From a checkpoint of a small transformer trained on Wikipedia.
Architecture: biases on query, key and value, tied embeddings.
Each number is 128 + 24 x the weight over the matrix's rms, rounded and kept within 0 to 255. Layers, rows and columns count from 0. Numbers have three digits each.

# layer 2 MLP up, 192x64, rms 0.216, rows 0-191, columns 0-63
175130111122107131127080120183136122161122129143150139109095132158132139142121125145114120146140123104167170126138092127132115130141158166132145134128149072144129123089144098159105141085126128
115121118100130139153159151152117163116137168082132125118109119092092123119152120086197116149125135114145137173105104125160139119078119119114150084120129131146099109143145117139147125091141184
181125109130147113086153124143126112146152128133157109120153124107128157115158177128132164114102115106150091119159106153150090118113156169121125145155135113145155134137130127116123134101088115
151102167129112145129159142112088150139167108102134090131119132117094132105089113096135127115142158136132127188144121146173099107184156142156145132121114126135096140119104113131119092119114097
081124092122185093122097126151167153152098119114107120147147077167148149131149113126119148087059137139109143120108128148069074136089120110080134134166139117181097112148146119133105105124133156
115162124117096130109092117143144155170103142154152135099130151127132151125122152117136124149086113116145123101138154095112136098152101128105097119115133145144123147144122163097139103136155127
132117116126134144113181109095120099174124124139107129110143139094107140099147114116176074167145133151154143138127133130115124161109123092165142138136083074111127119156134147175141110117150135
093140098088126172150098152116165123130122124111121150094116134139149115089147151094142138128162133152114151086131147135162172107154158089120187118120127104109108137107109132098126088160118100
168132127072123104156145127131186145074133175105094123194144087162148146103113120183122141108119130098139126134122095099136087147098080126167162110141113110151133109145138121148153166112094146
151143161092158133097127128107102143120111153112118132117130159161138118159116141135134108139091130122118117130105153127070075170118146146137120130126108141129118098155120114150133104145120124
117122106148140171115160126120149104152140127100138114104116122110088139138077107130127133151131129139162112156101181084134128136128164148160180117117118078107117112158200101114086096127152167
127146142134118089117173112075131077128158129158161117128147094132163115126150134175114159105130099124071168083142149107077122086138153117102131131102141111092120165124169109108119133112157104
128108128113148126140139166148115138118155135115138089123152109126127077128146110136140161138122125176129120120104145117098117084110091136110105126118112132154065142101128155150141137062101086
140152144098167097149080161122144121125136111168144113143142126133174150094111149142148131126129114155149186126095114120164106150114157125087138163156099113176105130111124147155106128126158123
149102139154125172127116181126130135098122149122170137148132114117117139146125113113151156156127129123165102133132100175093134142104129096114123167161159140107102146103129156137131112090110164
116104137096104080146116161098131134105113174096132127143177103157109142143159130127124108133121134130148132145165135118143117148117134089140144109160114185131163149147087121101145100143168117
118116161111146106125121148113130186137140107115096158094177095118148097162148120151134128119104142120131124155099129142118114101134107077101127142149121144112158097149102129157109127088125069
133110124085120101101182091168162150152132092122131156111142121112110116133103145112127147122087154170113131140137169147128123085122116142137153147117141119101105134093113081110165156089144161
109118157102155137112103149121156144167155160141132137160144131146156147166178090110115168128128133132145107110109141140125105136154117112148147165110130165108125160115093113113085139114139136
180106142120110126130118153109134134142109097085107131135127150099088079140070129114156163119150142134135131150106128134146087155181113156156164148174121113128114107109129111108180100109079171
123143093106126140115132158099114111170161078134148118116118130113163108102127107149122143153117138137143156173149102141172141131150156145145142134102123123101141119114137137175146129086151130
113067113119166122151103109114131150118124120163131115124151153119103165095127132124127150131166104117116111117121107146135154101151144113105107161123155143153132114106170140147160140141102133
134162137147175136105133040112129131150157144132135120126123168144148149155149129098173159124083097124125094116118139110121105097142109115136137138091098102103109186124106106133118134128141161
160152185133123106144139130146132132159177080129107158107114144142105126149162110109105128100120121130113121151096128161133091093112130163134122166174146111124130193087150104150143149139108125
153114116109112139125098129142148130114133126157150088158139120077135176093130182166094129109128098117121121077112116103165114116129104112107142130138115097143093142123178148159148112106140162
108095121124096129152126140132145110125125094103144077115124156127139100129112160161116174136111171129147138125134174108165124148152159123120142080094106109103174137126165151098153107106166121
170098130146146151159078120100159126130113138146153086158166105112143134138078159124153152120146090133112121165081092122165114113149108084097123178120113160112158117132104128139062105118129114
095148099121139114121123126081128139134127151115110159146101104133173149113133109111120163154117156126091064094109141089088166123133115168099126190136114102131134102122126155106124149103133135
134126130149125074154126157134128114124146132117171108110113151101153129161119178078121167152118094145146140160108159159126156098158141135070094128138091113129136174092124116176136117138200133
171107105142142134152147102098139190116062127137096155094072108093142134128130145132148115131076110121130123152128118114146161110144115158133151141091146107147108136132172175114118099122116160
100114123125160095141145115115146119144142152126080100093111134130145107130143155106187127117103143126084132147123104101166154155150123105143133133132113159119187128124126080109124092148175131
140167114153129125074113133181147115152122115059116119141129117108145134125142126116067112130120110144105129107135086137107127149140087094113095090094114180119130118127080113107110174087149109
139104120149143147164100109145121132102065172150132097147143162132136194090129117148082125138152150135107107145125117165109136126138113112113097112113128157104142142132162153131117090106161078
153119105142148138121140103135140154138158128158092078145152145113147117121107113162108117105094115139140161170124090118143124220127178123133117133156119127160102149158110154128117116111131146
137117174117110141110132137108158138101107147160129098137139143132119105143102145094140173154176123166124099126124071117125101118134122160157163123131128105166108193106133114118070112120117114
123118104142150168154101134091119119130163128133097135077199134131121109103119149145161119125148134156151183134154132117178092125099120121104086111142146083115160112129120145140136142114150107
136174143161108164094142142128115085152110141147138085136071141127172124125164169105101154132117084079129119129131106143113092128122129126098119134090159110127117136141145118092109100194117163
144111151123109124085081130118137075089111126124171148125112114133156066170114123139117123140115090169149114168119102099088127163114161150113105143140117150111137137105131119115157106093104117
116117161136143154088076146156100146138139100129126113117130137122132147121112094097159124115134137141148161123081114125116139141102144129114098154145125150142085161182137144128119086114112127
103084125117113108110151166124104101113123149094106133110159107122107152122115132140078112128119161164152126119139137094162158107145148136152140118148146123125104121143154122112140119127132136
149124100101102148140159128134128121109154096138116145126099105097124138097147118136127091149177149179156099117107178156125124152130096157140105114124140127145140123152113087162135150086159123
137119141129112134111105104140124126144153148082105132108120143111126105099160166115164071162174188160083105152121120104150106163105116110176161114170153174166124079149049109137134178124126123
084138167171111196123160149089136158161147164104121117115105149144136125115114141096158119092128141116156096158137132110149160122109132163145127083113086129095185161183174148151135079165161098
099072080118151173102179165106121105168140098136103127134158102122143130121102141109116114137097154128171120122094141101091137118139120133147169151150158147123108122119080148136150145158132142
107111136126117136119160115147109129139136072113098111120115121088106125125121110096129143142079115113079136154137146127145124166134153105105103098139109154150134158121148139148085127177136138
135145101098122135163103154126134172108143168144175151127166139161168146113152159099143132093143131130127098135141097137132118086134090114133091151134115121121111135135130096153137101129125096
129125105119149127136086112125132156160120156170131139094150154120131117121160106142116071100135145169086129117135137157104149140140166119145119144122147102129187126143108133086099136117106154
115099127134097144113101172147117117149137103130109148108110109111109123144137166110144111124151121117125143134119134103156175128160116157118095140150112105108134132116117194130182124110134127
099120091121125104175175149063154118117160118124164107154138130162147132140146108106113135173135134108104156152165148126079143154128110123168118139143201139126134148095132132113094138200109145
126107097113128127146134116135107125128107110136091117142159097150079146121107126127151111102095120063157133134121095120146125128160104142074097124151098159132111173108137154131108113144157165
144119140141131127152149126140124192095143162166171131181091119113148138111121121096113146114128133139105143132148142156113112147102109154108125117123122103132194152158133076111147106143155137
125130124111152125113190113128119098123158102154160103144161110128117112098147097181120128141122112095146103100109093128143140118116170145134108146123157094143136127068140114159151137114125092
089126126079137136114125122101136117092095100104143129156106132161109106165107106116136133138121127072146126114134148160108084122123153103121070165187111103118100150130147117116127115139115112
075115101131133129133103141143118169135114133085160115128101149108121126109166110108113168120129125099143118110119140168121177141091126115113094122105143149144126145150111125084137078181138107
125166126129116124112144082123098150126133167102132143130152164127104124115140110121150156170101129120159131137127112140138107134104150111094096161135163090113046117122134116136131159141126156
106108143150158147110093103115104118128168140142137145117142129142131116084120104105120141123122100171115146159128154132144138140145184175084084156133142114145148159150130122126126141119122105
149150132119133101147160097132108116131104097132156112148130129142095161142103147129129157093151136132157116133125106117129107087178123131087161164130129109155126152103095135117081147152144146
071161153117112160137120167104105117162143124085121156151116157124087174110098099154159106135158164136158155135102148099119132108148135101144155157168111081138117148131126149138144120145108156
102114104077156112149110157082138090128127101125158152135104114104074178123121130121174127141130115129144083129161112100142126134148142163159165117156096138120155143094127112111142137109145190
098112151092089115137143133111126133138132128103129172145111089134120135144134126131157153088143140104076128114140130107151094116103106120117133103147101153157127128128109158128128097151104130
138116109156092126119104103176126115141151135170125099144122145139114183103123123155107167134119143129129082130120136148111091119142135144117146125123159121153076152099158129161100099124120154
110130101171182108135141136141141101154098121123154127133108129112109111109131119126099126167110146131114164171124105130139167164173131068138116122130105152109143140110116112134124111132134117
164180094127092063114130173138152129124087125132130102163099109148123143126114101134125114101154146131103102091074095173122143122118157102184122141117122127100147116126137132137142146167123137
135121171130119118183159133103094118123147157133100124128179104119152160133114132118110144140153162129115156153101155134152131137123113137106123146139108108109162083156172126176136137137130123
136134093120104122151154144139153122147123128115138123158137118140104105115136112110121077132108116124099106112099147131113143122099143139144143193142142149144135129106134106126166115109130113
133136163165150149140163116136100104133079104136159118160131121134114145121118156131083133130120175141131118110127161138112118130119138146157169116083150104105155129097150104142156135176118122
156152100105054134185099130103122107152115092118117106101134133090106095114086141146111173136202107150104128114112115137135103155102151158143146174129125117151149100123144156102107147125110133
130103131125147134147098162123151137124096107120160142085179098125120084130134149093158113171134107183122139134112123133127135119105164098083130142080124138133202168158137179118120109100166141
126123107134104140152128150170134143142115100162135152173124110109065134121099136081160075117110119131099151135121108110141095117145145084120104123148147162140114128156144143117132140130154153
100143110080156135156161142116064116137123144100125150111110148129150148158141131104092119119185104150134122169132150111090118121093135136109103136117116103088162148152146149122134107131138109
143154144141139121196122142140082089130146187170136128102127158117100169139148137066115125135127115150139118130112158116117147118143131076141133140111159091112103121172137134123146098171165122
108134141198141136155100091139150129162117090138115133140147104137128112166092129134164138097134137175116160111085138136180128130106174108125104116135144157111154108122112122103157146109160124
121140199142128129157110121145121110136100151142127119120095112172072130125122153142137167113120109089128120068142139146109098141148124133114136100166120119129107130163144157123146111163122122
100115080153144140140164173161155150140144102130150123154080143098161120111130088131109177149135140116115124125118139130133125104112102114156131154080084137123144165148171100128114078103141138
158162113121097151175123160096156183130133155151158128117103104160146101101161175139121143117132138110124153116098114112128105152106111190097135149096140121125107117129087102131078109139149120
093124101108135110147089120126080115120140138132159134139138153132141145076116103133116133064093187165137122120130139136118143109124117141093136138053113171113187131103146111119107151145164120
128173165086104086150130113111126107129142123124116126130112104132106144130131105134123139106136131092145132112139120112143051112157133136155120132134154122085114142160163085125161084151142090
126140199077131114133151139133160114140150144144090140156174149159172129143116139132126130120097112147137123149131140130061093188096124122143106111124099117105158128125119098169151145129134123
126129118157096158093132077141118131156094107102150153145137122127125154124122096134101129118119178131158131160149118166134124076167100173137109151093101130100110124116100092106145136075142079
101090144156179144144177112099157167162133112154145095101136130158145108105115114135148094164093100090155105162112114134104158110134188150119122122120121139078136109128127178097115110157159132
173121108154148126124118092094135121099087106118149157112094090145116133117121105070132140140087110071161056132106146142130136044116098151122139170058114122119135180122153103111132114134121136
131093128074135134172114133103121113133127127104157176116108146072123145123119155124131166135158146109124129123155143100148092139114084120147101148111154119142152122114124105128170197144116168
141140110137123081103182106130118095118116139084158079106130120113131102115131134121126114115139162130099094127093133127100190107128076167128108173120146123106111158151122103102081157113120154
118158110132117131196137123124125131090111102105117136093120114105103125137123134138141136086128143148147165126112126108149124156082156126117109099151140138107118114117152155162119142109149132
118104122136154140090132155138121120128153111139132110102145136122116119141143104077159143102108086115122090139108147120113127101126112073088122134151121090104136134149119144139115105140131154
179179074143144148140129141088154129073126152141138118155137088164147167104146134163106105143118127113116097146160127136127120107126133112136139155168093101099146092100108119177102128156109112
112143150103141123116152131177145147130109127123097167132127105133105124139162160120119123140129130088165135126122107172084095133101180141121144127115176187133094135127144154107178176158108148
128110127110126155099132145160113110114102152092129128115120154124097178146103110120136143104139114128105109144176135097107138113110169107125139130151088154083146102111096096144121111152136135
121122125119094118116143107176146161127157099164118113104127132114176102108126117127160105137121112140100118153151125152128118121113137133138102114115153146149159142089130108128116097150138153
113120116129150109103174136141096116152159100121142109133134126163204090142138131120109105154088142114118118138132128123108136108121122172084119170142160168114088126106151152171134142136153122
152133127126128142123100104136135124108135159127139125127088128133119193116164128098086139086132129115136117150138138129109129161152137149118109147114124163141100153081154130093177155149114109
096133110140110129139150161118153163125117099152107124155122131118102155116118141088120078098124107160146112157138125108150170120085157121129133108151092138107130134098111133116112123100128116
091128116111126103092139112098141139150111140150107111120111159175129149113102083175123088142110161110165109126150080114126124116147165120154117144112121127157122125104112118129126086114130123
149096092132141145089084133145100145091085106109111117105153125093108100131133143134147130155121149114129143155119117147145177112144109139109080114141136100117124141110089125104173139123071112
105116134116097139094117137126156138083141131133108129142098091110144137147137153159123170090142115128148113139132146120178116082153116144134155117126123114084130128129155083149094164117147140
116135111151136115135143108157114169106124143127062157142112138121151135148104129075163151132083132123132141129123111174126119113138125121122091066117143100142145141106145131147158113082081124
164134129170132136136130122164116127114113131137134139092130126142164153104159137126097097148138066140156107134129124176136143092160139152093107102138146148132121151125137152149147136112105133
089106088149152133121157129112126111127102174123152108119120174113129116108121107118125146136162171142173121115130139133107129129109120107136156129129146175059103097123115150121088095159106144
109099151099094143144139115106111110178108135110157159098116151131086125129075128132122134123135112114136102124139116090163156118114140107172125104160116179144134142142089139135136130172125130
086130157150145100111144171179143141156150098115136148140122142128128116145146089080117115108096127142103107141148118172135137134147172098128153112156105168114103126169122123129097086112163122
113095163112138122152147125158107143175123121095138147167144124080147108108104120098141130131092140131082083153136139102118125148105107131149151124136141140147059156133160110155168111162147168
113174119129120141120143144135145139163086102124095139183133122092126095136129119108126158160112115124123101131134101147126142127149139162093090162134105108135063126173103126150075115094111080
130126178116109153159092107107140123123135123131148144141126128126135151084119144138149131125099151164076130129112108082148167154162127163154130136130146094155083129110141093137134122148190125
154111100148129104123114069108126126151136114127121144091129145135122124142092091118116139127117110098149175105143074134119152130111120077143163132126147180123092087138140131102174101117138125
130145127079110167160104146096170139108090120115140132132127119115095126125119108111173140130161100126144123081092159129112122137123166143111117155109120156157156117140162129142158091114180115
140154096174097143098084089120123106100125157124107131137139097192086137125124156120112141097099134134106151089142150151104134131160101128094140099101147136107138134107098126110136145139155080
127114124097129149124072118164132129118119143135093111175124121151086141117180115148176112158115144158117100179099119107143105128142138181141137156134158158118149140145082089173117159112136098
152133154141116133090127085146078093143125113142088128129101122154120133137141134091118126109174138151119097100123091125091158170139065140142098114101136152101129131129103116138148149150117111
144106157131095152155123153124146185160102129119138163134110150079141108137107087122129101117100120162128186137116193141138108117134112126123098150119130125124119104171095178092163137122118132
150135139112116150112112095100136151104141138147118145112096184156103151121131141119154101082157094119133116108114127135091144124068092123162167120094124137131114120099135156103141104125106140
097135141117177204100100125102147184100116114102113110153148074141124096114127145132142170157095127100129118157130098128076131154140124117121168150076151124165111129153112122112144138091126104
137084150121145128115100112183126151126136158118141140117155124142120144112137138116103144154096153110095132156121123119135097154121185151132118108156149127099154183092108100201107126120088104
088114096130108111131130112081133134194115088119145107149136124122115133089118109087121113118104129176133100119112157130107173168084123130136140128128107129128120114128142073103129084073132142
161136099131121157151149169131137122146139114154124137106153129136117101071123117056129101167078101155141115125101117140167129124115120144148164132112118129115128104138113108131127152104145129
110116078146141143165128176100136089072115152151063151127125089111135123162085161154136125107145160159141153134160148110124067111151120145155135107146108126148107127147100116149139128129117172
124143118126156140138184134183125128127100159140115123135141144074102153109090147101123086156124130133137131131084115162168080135096104119146113127099140122138126118107092145085091153107132135
160105107078155108099121152103152147132139154133140137087135170108088110132110142133147157160158106088154165129097103132139126155105119125145158132145143113141152144125173146118100153119131139
124133154147138127120145123105087124135134139078094113114129141117090108117129116129123119113155147111098147128150131094140130133133123135152128109121131045159091100152115139107175134140093107
141160116148111148139166157121126128135099145154120091152156102128084120121114132130120144141133127120134132189161146118157128111140164095109172121157099142099142135147129169126120133132101148
158144108099117058124122143147167142119114163182158157165132152105142082138101127117147146113115133101135139142129079139101146159138120103078164150149147160152118095168151128151091146092129157
130111175147166127163096154110149101120109121159150140133119189116094178094099093097118136108120150140106110119100124157136126145113139134170134116128143126088103118119135117133166124136130126
122154079102150145120144095106094129122117130128114116117117140140128118103112142071122131150118161133088117175131154117130106147110091153132149132105109169119114118121125055112175110143144161
134143081131065147143145108111079106117093116107166125122147131092117141101172060098100065119165183206129121169121150143181123127105147118167093111149085109126122110141108141114130144163153140
147109118130128129120108145086108134148104204148112120102161102154144123141197110149167128132111130135163135096145129112116118092121110157150111126124071144107122127140130155073138178131115113
099130079125087128146111163156104154147106126142101173131072126108135167126156169137111102100166150102136129107106136136168127122153163106091114172109181086129130128099124124047124109157141153
128150127147150146114133099098114148122117109092129132137143124118130133141168132144089104166166144125095149125127120151108132091160113137121124128119154117168168111157146089098150126162128116
137143114111107121098123122170099120138077133125170095131193129168082163114116095113051138128124124143150140127149126154116135131130122100102126135078106080127137120096127156132106108148145145
113108126120162102116093115119121119131133142139087096120098125108124138114144123147133109136153150138147081139119104128100139125132142137176147100112143132128092156139149124120069154152115150
131137129131159104153149110136109125144133168107128139122148106099119157112172114162167163128105119136093131090143118166085139138125117119157088097143076062154119146121108133137120129141162056
158171138149109142132107107120130134134127162120100123159119137113131152136099094123121132097119160138142129117118164091114141151084134187190162162107126145102094115158102146155175127138131138
101089118086136102107162110160174136139098151138104151176119132132101124097118143153130120108095135149083124110138127123150144158148194141138101139121146121100118154137124105064115163114119130
109121115130096132101102103076098127130131128119137146145186154142141133123110084131139095151125140150121125136129122125107134119140173107118150107101100115161120085127170158119180141120150151
115109149106134129141110157130121169164149100102130157107093160128130101137115086092089123136109154121120144177165138117122159133139120116140143152127130133140143183162110121124137078105147085
077092126130152110157159140118118140093112119134117130145114109119081095132133139106126120108131142142102120135123142115162141146162093137080086145120071150119145109139131110141107138128124137
119134184137148100113119127096143178134178142087076143126110141119149109109159142154147139114117125138060080156143140060102084162108092109155114104176111115092143156161145108122160134155120094
123132132131128131152176195077155134155134089156169063155130140123124123090156090161125121129156146134192179160132112162110125148092129164139145190165119139123115120134103167128113141092149144
103103152083158145155108155135128091156164111113134117092136113088153086153152100102139124097150133150150163141159130155156178141085169175119091159098086109113144132128151155099134122141100139
101160150060108091129148134127145108134170137089089113133119098112146132126129148129144152132155089131090116132118123135144092140067136069143148089123121113133142131122133122139110113130092118
096107148120119138097096198120100112106083098116121126148123087095140132141119145161102149128081153108098148111116111120124149150143092193124131122150165149086083140111103113130164095135098157
147090150153162102134121170094122120065117141157133165137103113167140165104098125122126121101130111135175139154117137119113133125131144153128149118116151148143112125155108152123132157144092112
123141160134096146133114121102129118149133098124143118084119149123127119109169117180145095124109131115125142108152128098141161121104093094133121159091085152125115117102114152114081155126160153
127147143111159117114088119131154112139087112159139099178116158157122150168152075125094166136142111110108128109139116128099134162104151084128129156090122119126104140145176127118135101147121130
139123146125141116154115174136160120111095128186159087152155132199112130103146151125091094128104094151135117138139113119172153126151138138156183142144130147128154118132088129155133123140134128
141115084115108128092113139110136150174162114132117123126149108109116147133129125159139136152135166194149132130131098153141154141152109143122094131111167130113136135119151096140134149119178130
149157125168107086136138080128119157132146124097148147117162125147126109136155163131123159101096128075112077137135153154136160118144161088133102126120112124105110155113129149126173161186146137
147140181121122127121127157101101135111159139120083136143144144144096086198124129141115126134127118139061106130146150137140127145121137101183129132185110094123118125140105105108136086158157043
112152116079098160136083082136110136126092117119089166120117159117119128136140137118173108117153139142097088078100127136151153117132135119127089135141165096138090112079113140117147112157126132
106119177128197137097109141112126139129150115108116114133126117081105139133201091157155156150117127100128126120125148133078146155083159162118144117130102144136077135090138160100140146134110142
101134140120141147109120156063143123194139116123134110127122143086081100115122149153102132113129144124138120112145164122118116158109190104155148138152168117127087130133133100140108152155115134
094167132127113130127080142115111141129146117115111095111128118108169111120120167109135160086177114133169112166072116108146147140106159147139100147077101153151134120137115101114134104171175091
158137171110100092096094127105116033131154134120122121150120131130149159138119113104117155166136095145146139118193137132128141114130090167113108139120107118113141139104092102129119159169139102
136127207107149115122057121126173162119114086122128155136096117184117111180141111130132120079127117137093146118136153099137110150125096119124133119120118148119110159141096133075155154133134140
117137108087108132117101150123109104124116140154154144124132101136121159039136070146119128107117141153095116077176069147155124134155126150167105091154126132164110113097102118133138132113129095
160151115131070157093104122146124138137145169120132150100157121141138124080146126129160136155123140159138130116109112102162140097152118100128166082139123142138112114102078101164132141155107131
152164108155123144098102108134122148091104192114125156117134083172150140128124144108119115124085155116152100131130115178179116106100115147142153120146128102114116132105083110102141125103088152
135154148116154128135123096121094121129126130133123141121108158148119167101156150154139120091119120143102130125137138144166140134093135120092108138101113125117094160122101127151107137160139084
163124107160168134098137167130123098106086065176167108124126127115109119167128146086139121169143111104143142142136094144159155096123160151079161132090126092137092120117113183149138130116160170
119147109104126129150131092118122149110101140131104176109120115079162152101118133105121164117122092114086143153167124153150138110115131155104148110091160135111153131077111131126131125086110102
090122129123155177115097125086042116165089129163129158091082155117126124152153130136119138117157104113114138166126149153076136122119123106110143148135130132117130127137152095129105146127132112
124131108122142129115128125135087111129157157164125135159133100173119143118103085130142123108149120124148118149110170160147131145168123122135143134165134111174160103071163136132123123173103119
149149148162165092119158129070126115118151161138132171118091113145091143149100169119138111115147076106114129102124128159114111130157123106130142120176097149082147114167135133072137137131130116
157120103120138138125108132126169150123125152112130144087153107129167128116133124159172131124143161112131116143141157136137132091171091078118112131138153078115145119125136134128121152123109149
139072148160169128171074134122112155120088163169117156103113169145091148082138092083140112161128092126082106110137149135113103111149114127136128093136103135149143120156110156135089091152123068
144163120109093108102133073119114151143131172117128159122119190138158110126149144097140133117162140145122104113117159138154157124121148117120099157145146071146128131164128074101115155110105104
125181090113128119096132109136085103116130184079152097172116152107173119145126110154117116114147145093108153116180116133136068107162126109118138072132141133097127112112130173132095153133144124
109107080108158134159093155145143117154156104126138161133137157150090113150080096102155184125110138137157142130145105138131103143143113089121104152120102108164146127155133120154141063082081159
147139100128141133145126102102118142108112098154145113122093156111097120129142058105106147104131122145135094140091104129145132133129166136102116173112138152155138145107131124128122153151171152
077142112148121110123125139114121113137125135081109130126109120138183126099108097088127158110116081108116106170150139133136121114110125123121097123154087119164161160142120103120095123134095141
151115130175139109156109128121109173124132134125107138119156140121118137088125118114124120097152109112100125124064112135102145145128150153120149149133121094106107104131128150126092103135104115
147152127112135140106094120099155176142100165159156132118095150142132126134151156153095130104087099122150127128150068174138112133078143103104088109107141142152091165122110106152138151086135133
176146097127131091114133087145125100143095151119136085111159120120156160114113104185134142171106128110128146112146148080118106143118128142137158122125123181116165096138108124137070116112138132
135138134112118118116158120153126145146150125137132124146107148128104167099143110132137140167088137142103110107139156112139132133130152150160150180121171146133154120116142121149176094129130128
157130055122118114130128163111097082176137144119152133095137122123122111140145127162119139125104176109125151107139140092127144145119144131186149142165133118126139114148128121123102155127082119
123080102161173172098091120098127150140116096098177134136116141093109132136082159092161116163119103080096128132124129137164164077142132133136140106114189116133076137121116138107133134094100151
144073136140145116147099170121119127134128142125174100159145111094143156143165112171118082139085120123130139119111170144113111122114091121141104097100104140135137126100113138150132104115154098
156112133140129113106134169156081110091082144159107187120130172108145108143117141137101143129105127121147100140129156149160108131128145161155146112107143131147115126126134180118157165119131119
145099105100107139155146167090165157102118089119139163148110120106119107163090088182088107123131149125138121135084135162156082086074130151144138166134079157142096116128151145133134149074127178
140124136114124123127122110155105134108087123116098179111119109134099130168111179120130124127109140130113138148152141139114107127138109161079101135119135154151103166127101124121142149060100143
112131090146131135136123147127131131133126119121135148148132123118117144142130113133116144103135118153145125130098122095141077129080152159130180124121091183085130108097107109139139148127157202
103146073151083106126116150141164146124190164105080149137126097154119102108129140099113132134122073148125112123138155130157152102094095100139134096112083102130108115153103104133142100155125131
177183117124144111127117119145163128066110104161126139117129132164106105143128137114110125103115078095118115133140131164085165090145140118101102146104094115168126190126174109155162100073113103
134162124112134125107105093148121164170134118169142128081095119138113129088109145147152115127141132104134196110124125122166127162089155133164134102120148091104128107137123094057134146169154154
108154097130116122077096132111097150084131137160113127091080188110103104161099117147121111130128081117137135162154135134124133087147162124096104134149139132139104125138121123141105091127131145
114157117122151113151115103125142077128152107096112101116162128138153128124111118115155152184133153164123131157103133130150113150099146124129141113104126090140104129105148107143129110145163160
106108114162123153126122142101148109118077124087126081144167133105067157138162138121161077119127070133098152138152140126079112111160150149119097111122141120127125173139114126117105112126120130
083131152106110134122157158116153160148131123105093123111116117125134144142117127108140155096135148168124138131077079096135146117137146137096134162134163116167116146105131172086113144128117162
111135148126136105125140111113169108118126142092150106160149111139150159143138139089111135109105115126154083121148114092104141115177066125169156196132148117122131149111118120158118147104147107
144107115150093162089150168156178143141189112085141130136141127115122151115130102115139113130153147122173138115157117137146135128114110138136085119120130114128129159124130167148122165151145147
126112114102167120109127109129138101138113153116146112114130138073134147150152127125143112118145140149164067170115171158119177101103126147168133122098106110096131155127159103163100124119108112
173136109120160143116141098135088147132142164141135150124142121113132143105153146142096087119091159175124073101118138123128076110154159144107089114118152118135128155137143138132172155142131122
104110155103167152139121115128140142100135137123159142171144111140128126114106120113162116100126128113107103169127107166108128168097125131140109143119126171104099148109072122106111137165129131
157126147117116112135119101108096153110131159139135161151144119144129155157133170079119146111107103143113104143103150117169092136112107110125158095131120167115108140125069105154078146124120102